{
  "n_layer": 14,
  "d_model": 64,
  "n_head": 2,
  "n_kv_head": 1,
  "head_dim": 32,
  "d_mlp": 256,
  "vocab_size": 1958,
  "activation": "quick_gelu",
  "norm": "layernorm",
  "norm_place": "pre",
  "norm_eps": 1e-05,
  "positions": "rope",
  "rope_base": 10000.0,
  "rope_fraction": 1.0,
  "qk_norm": false,
  "attn_scale": 0.177,
  "bias": "none",
  "tie_embeddings": true,
  "parallel_block": false,
  "init": "trunc",
  "init_std_qkv": 0.0748,
  "init_std_o": 0.0,
  "init_std_up": 0.0748,
  "init_std_down": 0.0,
  "optimizer": "muon",
  "lr": 0.00598,
  "beta1": 0.93,
  "weight_decay": 0.024,
  "lr_head": 0.00719,
  "grad_clip": 2.0,
  "warmup_steps": 200,
  "schedule": "wsd",
  "decay_fraction": 0.9,
  "decay_shape": "linear",
  "final_lr_fraction": 0.0,
  "batch_tokens": 16384,
  "seq_len": 512,
  "doc_mask": true,
  "z_loss": 1e-05,
  "train_tokens": 114200000,
  "steps": 6971,
  "dataset": "wikipedia_en"
}
Each number is 128 + 24 x the weight over its row's rms, rounded and kept within 0 to 255. Layers, rows and columns count from 0. The size above them is the row's rms in percent of the matrix's.

# layer 8 attention output, 64x64, rms 0.221, rows 0-63, columns 0-63
size [104 100  94 109 100 102 109  96 107 108 101  93 103  92  99 107  87 105 105  96 100  90  82 102  92  96  91 108  95 104 100 117  94 107  83 117 116 104  99  91  80 110 110  91  85 103  98  96 107 104 106  92 109  87 106 100  96  75 108  93  97 110 114  92]
[[135 146 112 123  83 116 134 131 155 121 127 117 129 111 103 128 145 140  87 143 138 152 134 177 126 113 134 160 147 176 128 137  80  96 159 101 154 150 155 118 139 137 113 145 119 156 146 185 153 109 156 144 105 140 147  86 124 141 138  73  90 109 150 122]
 [136 123 144 106 128 119 155 152 100 151 134 173 158 100 155 150 146  94 127 114 169 154 105 114 156 152 114 123 133 121 130 102 127 154 158 145 103 111 124 135 124 154  74 110 106 153 130 100 110 182 175 100  99 134 122 140  87 157 147 114  90 158 128 129]
 [119 158 152 136 113 143 140  99 139 117 111 117 131 144 109 148 122 143 136 134  82 121 122 138 158 163 101  82 164 156 112 105 145 105 136 125 128  98 148 134 112 182 133  90 120  90 153  81 104 113 137 142 152 162 118 138 104 114 122 164  71  89 144 143]
 [111 135 123 135  79 124 143 133 120  91 127 124 106 134 108 153  75  91 136  72 133 121  84 166 110  93 152 104 111 151 155 142 137 119 100 122 152 189 151 138 133 142 107 138 150 112 168 121 141 130 142 164 134 138  92 102 134 143 106 151 141 100 103 130]
 [126 105  96 160 181 139 145 135 127 159 150 148 157 143 138 106 124 135 112 137  91 181 128  94 121 120 123 135 132 113 151 126 115 175 132 134  94  73  86 129 103 123 120 119  94  94 118 140 144 150 124 155 134 124 141 115 106 146 121 106  85 166  93  90]
 [161 110 122 119  94 173  93 106 126 120  92 150 140 153 106 160 106 118 143 162 150 107 167 100 125  90  92 131 114 111 135 167 114 162 138 137 118  78 145 123 124 104 150 128 136 153 110 106 117 150 105  93 135 173 123 138 137 179 117 155 145 138 140 156]
 [144 141 101 148 142 108 139 115 118 115 144 106 125 117 115 104  76 142 139 126 112 150 162 136 100 121 102 116 126 105  92 134 140  94 166 141 148 116 128 135 141 172 137 178 135 146 153 117 172  96 122 122 123 107 115  55 105 117 161 105 113 149 160 173]
 [127 159 132 104 154  95 157 145  90 152 147 106 123 124 184 128 117 139 100  97 148 157 117 178 156 134 178 129 137 127 131  93 129 112 113 173 111 118 101 120 123 127 106 121 169 155 102  88 109 122 163 130 140 117 122 101 137 132 105 169  88 109 122 123]
 [128 136 118 113 104 175 113 142 113  90 164 116 130 148 128 126 149 133 137 137 130 105 149 144  58 130 195 141  77 139 149 141 121 133 125 114 173 148 131 114 156 110 168  90  96 127 140 110 104 127 120 141 153 108  89 137 139 133 145 120 140  98 165 118]
 [ 98 105 114 185 163 134 111 144 141 110 134 136 110 105 147 123 112 171 121 128 138 151 113 118 153 105 124 165 176 104  98 143 125 156 132 113  95 108 123 144 161 146 126 110 130 134 126 120 152 123 127 103 135 125 181 111  80 132 123  86  59 128 139 154]
 [ 99  93 188 157 102  98 170 181 105  98 127 111 137  98 180 102 136 128 111 144 100 122 124 134 164 146 113 146 133 114 116 139 160 131  73 127 129 138 133  97 173 122 108 116 115 129 125 134 151 159 100 126 145 138 116 131 134  98 131  92 151 134 134 112]
 [147 121 149 131 112  93  88 164 120 104 136 160 125 129 134 169 128 146 127 125 134 153 174 109 176 121 100 129 118 108 131 132  95 149 131 113 125 122 144 133 117 111 102 102 138 211 159 120 132  77 104 110 146 107 121 149 120 124 166 147 137 138 125 176]
 [117 108 129 105  88 121 114  81 148 109 143 137 140  98 128 139 156 124 179 102 147  87 145  80 137 114  92 123 170  97 124 153 121 122 120 123 140 138 139 128 110 154  93 159 119 101 132 107 126 137 129 165 116 167 165 147 189 122 141 155 107 138 118 158]
 [137 108 177 113 122  91 166 125 136 103 134 153 150 150 139 113  98 141 118 115 183 105 109 132 129 134  85 139 148  77  87 138  68 104 145 110 133 118 138 119 107 142 104 122 146 106 101 130 108 160 173 125 119 136 122 146 161 123 165 128 149 126 165 120]
 [140 133  92 134 161 135 141 130 191 144 115 120 109 143 123 133 120 126  90 144 128 123 112 130  98 155 119 121 140 106 108 168 141 146 140  89  94  99  75 132 100 175 116 106 108 122 108 133 158 122 151  69  93 155 176 151 137 128 122 147 122 118 112 109]
 [113 147 120 106 164 126 117 114 117 117  72 108 129 155 109 143 116 134 112 137  95 158 168 114 153 147 114  95 117 104 133 152 154 159 121 131 157 147 155 105 106 155 125 146 137 137  87  92 106 158  87  98 156 103  80 115 145 139 109 180 151 113 145 125]
 [174 116 143 137 137 107 118 115  93 168 109 143 152 177 134 142 119  80 120 117 103  96 142 156 149 128 139 129  90 121  97 155  91 121 155 126 130 105 109 141 150  86 129  75 115 140 113 119 138 110  99  94 148 160 110 129 101 131 122 114 167 106  93 101]
 [112  94 130 127  96 170 109 148 124 100 137 132 107 108 155 133 115 145 134 114 128 173  92 136 127 144 148 148 103 116 113 122  97 115 137 124 182 113  91 115 162 114 154 129 114 181 142 146 149 104 115 167  86  86 134 130  96 164  98 157 132 136 141 158]
 [174 116 138 100 116 145 104 123 133 124 118 105 128 109 117 138 142 101 126 171 138 161  98 133 159 137 120 124 101 133 158 107  82 166 134 121 138 131 135 115 102 132 183 119 121 192 150  91 103 173 166 131 124 115 125 153 118 148 101 159  98 155 137 102]
 [152 152 105 117 156 118 110 172 132 104 134 139 128 110 105 134 119 138 104 127 160 136 110 126 106 126 126 136 130 115 126  84 127 131 107 151 105 143 113  73 161 167 152  95 166  85 157 121 117 151  73 157 127 107 121 171 175 117  88 132 142 151 108 132]
 [128 118 102 112 164 146 106 144  94 149 136 137 125 156 106 115  93 162 125 145 113 135 154 102 110 136 124 104 108 140 111 112 137 164 104 157 135 120 155 103 164 120 119  85 105  84 117 190 143 119  86  96 119 117 175 149 148 132 147 168 125 158 119 106]
 [161 116  89 109 137 112 142 133 120 191 102 136 144 114 134 120 142 150 100 137  88 129 152 143 115 155 159  99  84 126 115 120 173 149  86 124 102 152 144 140 167 112 123 102  94 158 136 114 133 117 125 180 121 111 100 134 134 123 147 167 159 146 104 105]
 [110 107 120 138 149 154 123 140 155 113 152 120 110 123 112  84 106 114 110 146  88 110 127 127  89 146  96 145 146 131 111 127 136  85 132 181 120 118 103  86 101 141 133 146  79  82 143 110 151 101 138 120  85 105 134 117  88 135 121  66 126 138 135 145]
 [143 183 128 110 180 121  88 127 129 104 126  87 146 133 124 132 115  96 101 156 144 149 135  87 119 114  82 117  74 121 116 104 151  85 108 149 113 144 143 137 140 130 160 145 132  71 140 136 152 151 155 123 157 118 124 149 138 146 151 110 157 138 127 149]
 [117 133 109 104  98 184  98 156 145 150 116  93  66 101 151 165 136 124  99 126 147 131 116 145 121 144 116 154 109 147 141 171 144 166 132 178 147  90 154 135 114 116 139 152 165 118 112 155 117 171 138 128 119 133 125 134 154  90 109 144 130 118 151 120]
 [143 112 128 120 127 135 121 117  82 135 177  88 102 172 157 122 127 132 121 101 127  69 120 157 116 101 105 135  88 104 106 116 156  97 133 142 164 104 108 136 132 117 153 165 134 112 129 130 124 127 108 106 131  88 100  92  81 150 173 106 145 134 130 141]
 [152 142 120 141  98 152 109 112 118 124 104 125  87 157 103 133 171 147  94 127 117 125 117 129 106 135 125 169 142 156  85  70  98 113  93 126 127 164  76 158 152 133 152 106 166 121 132 119 145 153 120 161 110 139  78 134 149 106 132 109 125 135 115 100]
 [ 99 116 113 138 132 113 171 112 124 104 113 155 139 106 165 157  81 117 112 143 101 121 111 141 106 115 141 150 110 137 130 144  83 142 137  87  91 119  66 150 145 141 162  67  86 133 111  84 123 128 134 135 153 165 133 137 134 119 139 129 102 102 123 129]
 [121 124 149 164 107 137 119 124 141 144 126 123 113 118  98 118 129  70 167 126 180 102 106 187 153 144 134 120 145 155 134 114 102 124 153  84 126 141 143 132  84 145 181 130 159 130 129 157 142 153 112 152 112 137 136 109 102 138 173 113 138 113 162 153]
 [ 75 138 151 123 134 139 175  98 168 142 155 105 117 101 114  87 134  97 152 139 133 108 132 138 124 141 134 114 110 111 100 106 193  97 127 133 135 178 131 139 145 156 132 134 132 152 156 182 124 117 165 148 101 154 141 143 119  96 149 121 160 120 131 117]
 [131 116 128  95 146 138  88 111 142 130 111 122 165 117 115 139  96 144 140 176 141 126 136 119 140 166 147 117 121 116 138 174 120 129  96  89 149 150 156 145 139  97 107 135 103 103 160 144  99 128 167  99 135 156 105 173 157  78 100 134 159 125 112  85]
 [ 50 107 155 121 134 172 110 161 151  95 168 150 118 118 103 137  80 147 147 141 147 100 129 134 119 132 168 144 121 106  91 113 170 129 159 144 131 146 113  91 148 141 146  87 143 133 132 140 121 108 115 134 134 166  96 152 110 123 119 131 127 150 125 149]
 [110 113 123 142 152 152 112 129 107  94 180 179 122 134 154 120 128 110 105  96 109 167 110 137  96  88 152 140 123 110 156 133 129 160 141  69 154 137 138 134 148 138  95 114 165  95 134 132  85 110 110 130 103 123 113 150 100  92 145 142 125 150  91 130]
 [118 104 121  95 102 104  98 106  90 129 181 171 136 142 132 122 168 105 155 123 117 129 107 159 114 103 119 134 143 138 177  97 122 145 137 150 155 137 170 109 141 110 112 128 125  73 136 134  74 140 117  98 174 110 166 133 138 131 127 116 105 139 115 130]
 [180 133 129  85 108 125 141 114 143 136 101 133 123 136 138 125 129 110 162 125 131  77 129 113 119 115 157 150 159 144 127 143  75 128 159 177 116  87  78 164 136 137 182 114 114 127  97 134 107 134 132 117 166 121 128 126  96 147 106  92 108 103 150 136]
 [157 115 134 115  97 154 121 134 165 166 117 123 114 137 104 114 171  95 119 147 138  79 186 110 101 141 116 105 131 147 139 112 153 156 139 130 143 111 163 107 130 123  91 128 109  99  71 127 133 148 165 153 109 172  98 160 144 114 141 116 121 132  98 118]
 [146 148 104 121 180 113 132 118 104 137 143 163 110 165 119 143 125 128 139  83 135 152 160  89 150 122 142 132 123 191 188 142  97 136 132 150  93 150 124 144 101 134 105 151 155 112 108  97 160 138 124 157 143 127 135 123 143 136 136  95  82 106 111 142]
 [102 126 126 117 114  88 160 128 126 143 155 132 114 122 172 123 159 138 141 124 115 124 104 124  95 136 114 129  97 158  85 129 115  90 124 152 129 126 131 163  88 140 116 134 127 142 114  84 125  89 131 160 101  88 124 130 128 135 154  71 145  78 185 105]
 [110 133 117 143 169 138 140 124 138 108 159 141 131 144  86 126 138 104 152 147 104 131 164 113 108 129  99 101 141 119 136 163 176 108 114 121  95 131 142 155 138 160 100  95 117 110  94 121 124 165 122 177 156 119 107 167 167 101 150 137  86 117 128  79]
 [140 139 116 101 116 103 103  97 108 145 139 120  95 143 147 124  99 125 118 185 139 113 116  83 139 145 142  99 139  99 115 125  80  85 142 134 134 112 129 166 152 123 147 121 109 143 101 185 151 124 122  99 139  94 151 110  78 142 116 178 138 144 150 130]
 [167 142 136 165 160 111 100 118 102 118 132 159 132 129 130 121 109 156 133 135  96 124 134 102 131 106  94 173 120  71 163 138 122 126 109 108 114 171 150 171 138 112 109  91 122 144 141 171  88 114 138 104 121  86 117 130 146 145 129 130 130 181 105 104]
 [100 135 127  99  96  99 143  77 106 171 142 136 155 117 173 136 127 102 137 130 120 110 106 153 120 135 132 117  98 131 136 141 123 148 133 140 134 137 142 174 147  52 112  85 108  97 102 121  96 126 143  89 139 143 146  69 126 128 116 124 117 118 149 140]
 [140 134 109 116 104  79 185 140 114 146 135 114 166 149 114 148 160 191 141  88 148 111 130 118 151 149 131 135 147 117 104 107 130 132 116 115 156 153  71 161 148 110 113 186 145 142 152 100 130 110  98 122 123 114 149 143 127 106 118 123 157 125 132 155]
 [121 134 134 129 149 137 101 123 163 113 130 107 114  85 127 120 154 157 149 155 152 130  89 165 109 111 125 116 122 156 140 132 145 113 136 148 110 129 168  97 129 108 138 172 117 133 158 191 120 125 127 125 101 108 174  80 143 137 155 172 181 140 129 106]
 [ 87 124 147 134 135 124 120 101 158 108 104 127 111 108 140 138 172  80 102 117 138 159 133 102 125 145 144 119 169  75 100  91 123 121 148 122 137 104 141 138  89 117  85 148 149 141 170 145  95 126 141 150 144 154 131 111 169  90 118 172 149 143 141 126]
 [142 113 116 161 142 140 179 125 103 139 125 122 138 133 166  98 162 110 134  72 137 171 106 142 135 138 151 128 158 139 141  97 150 171 123 173 103 107  98 157 131 127 145 145 139  86 119 105 155 116 110 136 150 119 146  97 155 116 104 111  88 153  94 145]
 [119 122 116 141 143 127 141 128 132 128 113 107 100 127 119 111 180 151 173  93 122 118 101 138 156 118  74 149 101 166 133  97 178 138 129 113 128 195 118 107 128 136 129 164 175  98 111 135 110  86 142 165 133 118 147  88 125 124 145 128 146 134 116 120]
 [ 77  83 135  85 112 129 169 126 179 119 136 140 170 106 122 134 106 165 135 115  81 112 158 139 115 129 110 113 120 159 116 104 144 121  83 145  92  92 156 121 125 133 137  91 134 128 126 154 117 102  81 117 158 120 123 113 125 166 138 101 120 118 139 132]
 [139 132 139 155 152 144 163 161 109 116  99 131 118  65 132 151 191 149 171  89 112  91 143 119 119 141 140 143 152 132 126 151 116 182 119 148 100 102 107 139 137 118 143 121  75 162 135 120 125 112 105 131  99 124 115 104 132 141 124 114 110  85 146 130]
 [138 120  91 164 158 162 121 111 125 128 142  80 155 144 116 127  74 121 138 119 152 102 147 113 137 112 125 116 149 114 114 183 137 132 178  82 105 122 133 143 103 102 125 177 126 127 112 112 181 146 148 104 135 138 137 102 116 135 119  92  90 124 139 157]
 [122 115 108 131 104 142 123 109 113 125  95 130 123 131  94  96 191 142 117 132  79 148 138 127 149  92 140 136 134 157 154 108 105 157 148 109 143 131 115 124 135 115 174 140 125 159 181 143  97 112 107 118 136  91  96 129 110 152  85 182 136 159 127 151]
 [131  94 102 137 150 154 152 110 161 153 158 107 118 114 141  77 126 111 167 104 130 126 129 110 102  95  96 144 158 128 111 174 171 155 130 138 113 102 120 126 124 122 140 120 116 104 130 130  71 136 135 131 146 143 166 145 174 117 123 118  92 180 100 135]
 [105 145  87 158  94 118 157 119 107 120  83 119 175 140 124 137 116 116 138 161 138 144 145 159 126 107 147 127 173 112 142 146 143  93 157 120 134 144 124  99 149 119 143 184  91 152  97 129 161 135 130  92  85 101 123 121 128 111 157  93 147  94 144 128]
 [132 135 102 136 137 104 102 144 147 138 103 161 110 161  83  75 113 117  95 166 118 143 108 102 115 173 134 126 131 128  84 108 142  86 142 144 136 120 122  93 131 167 135 128 143 147  81 153 148  83 111 122 116 119 132 131 110 118 108 148 118  66 116 136]
 [111 153 145 146  94 134 108 154 136 165 123 124 122 137 111 103 109 141 143 126 138 151 125  88 152 102 131 117 143 165 155 154 131 107 151 117 183 135 153  81  69  79  99 179 105 142 112 156 166 124 125 120 122 136 145 147 110 115 103 122 160 109 118 126]
 [139 105 179 135  79 125 135  98 133  96 112  94 151 129 111 157  98 149  81 117 103 122 150 145 119  96 125 151  99 161 139 121 138 154  92 132 147 136 144 132  98 139 143 134 144 114 113  73 130 110 165 141 128 167 106 127 117 141 169 116 170 140  93 114]
 [154 157 160 155 131 124  60 112 130 153  77 117 111 113 111 138  99 124 122 152 142 111 135 175 108 138 128 117 150 169 136 140 126  80  96 144 135  77 140 142 126 117 148 132 151 124 132 144 134 114 165  79 113 168 145 159 138 109 112 133 133 100 107 110]
 [158 169 120 137 100 138 115 109 130 128 134 113 135 131 108 117  90 120 157 104 118 111 148  92 179 113 127 105 165 115 157 144 111  76 123 109 156 128 116 120 111 183 115 142 170 126 125  86 156 161  95 130 142 172 121 155 128 134  88 102 121 141 130 100]
 [132 123 105  94 175 126 144 127 117 129 166 155 138 154 155 118 123 140 112 114 159 128 100 132 156 133 162 150  75  91 134 147  87 157 105 133 124 145 123 170 106  89 102  80 139 123 116 164 162 117 131  98 124  96 156 125 126 128 101 109 162 152 151 126]
 [110 126 130 113  96 103 147 163 131 139 139 133 138 155  83 161 136  94 137 164 121 157  87  88 154  97 151 113 160 104 125 130 157 115 152 113 116 113 120  95 148  65  77 125 128 104 170 124 134 124 166 113 172 138 147 141 123 127 141 127 117 139 136 152]
 [144 154 155 122 162 136  86 171 159 120 108  98  87 150 148 146 153 100 119 135 174 139 131 127 118 134 164 114 120 167 170 116 106 119 110 125 102 139 122 107 103 126 149 153 127 159 140 133 118 134 136 122  75  73 103 121 143 125 120 145 147  88  86 126]
 [133 149 183 158 144 100 105 129 126 116  88 137 143 152 148 131 157 198  95 125 125 125 139 139 171 179 131 150 132 129 127 102 113 103  88 102  83 137 129 148 105 140 142 146 142 115 135 139 130 121 131 121 151 113 117  87 106  98 126  78 124 133 144  99]
 [151 154 171 139 137 109 133 144 111 170 129 120 140  98 131 122 144 110 116 102 122 110 111 118 130 120 122  98 119 122 140 108 133 134 139 122 123 124 166 103 106 102  97 149 106 166 132 129  86 154 105 182 145 163 131 168 135 150 108 200 186 145 114 131]
 [133 151 156 131  99 112 149 150 137 126  92 153 129  77 148 135 135 143 151 148 130 150 126 129 120 155 140 100 154 109 150  98 175  84 107 102 150 163 109 105 135 165 144 138 188 175 143 120 144 126  95 162 100 141 133 138 144 149 123 161 160 132 142 114]]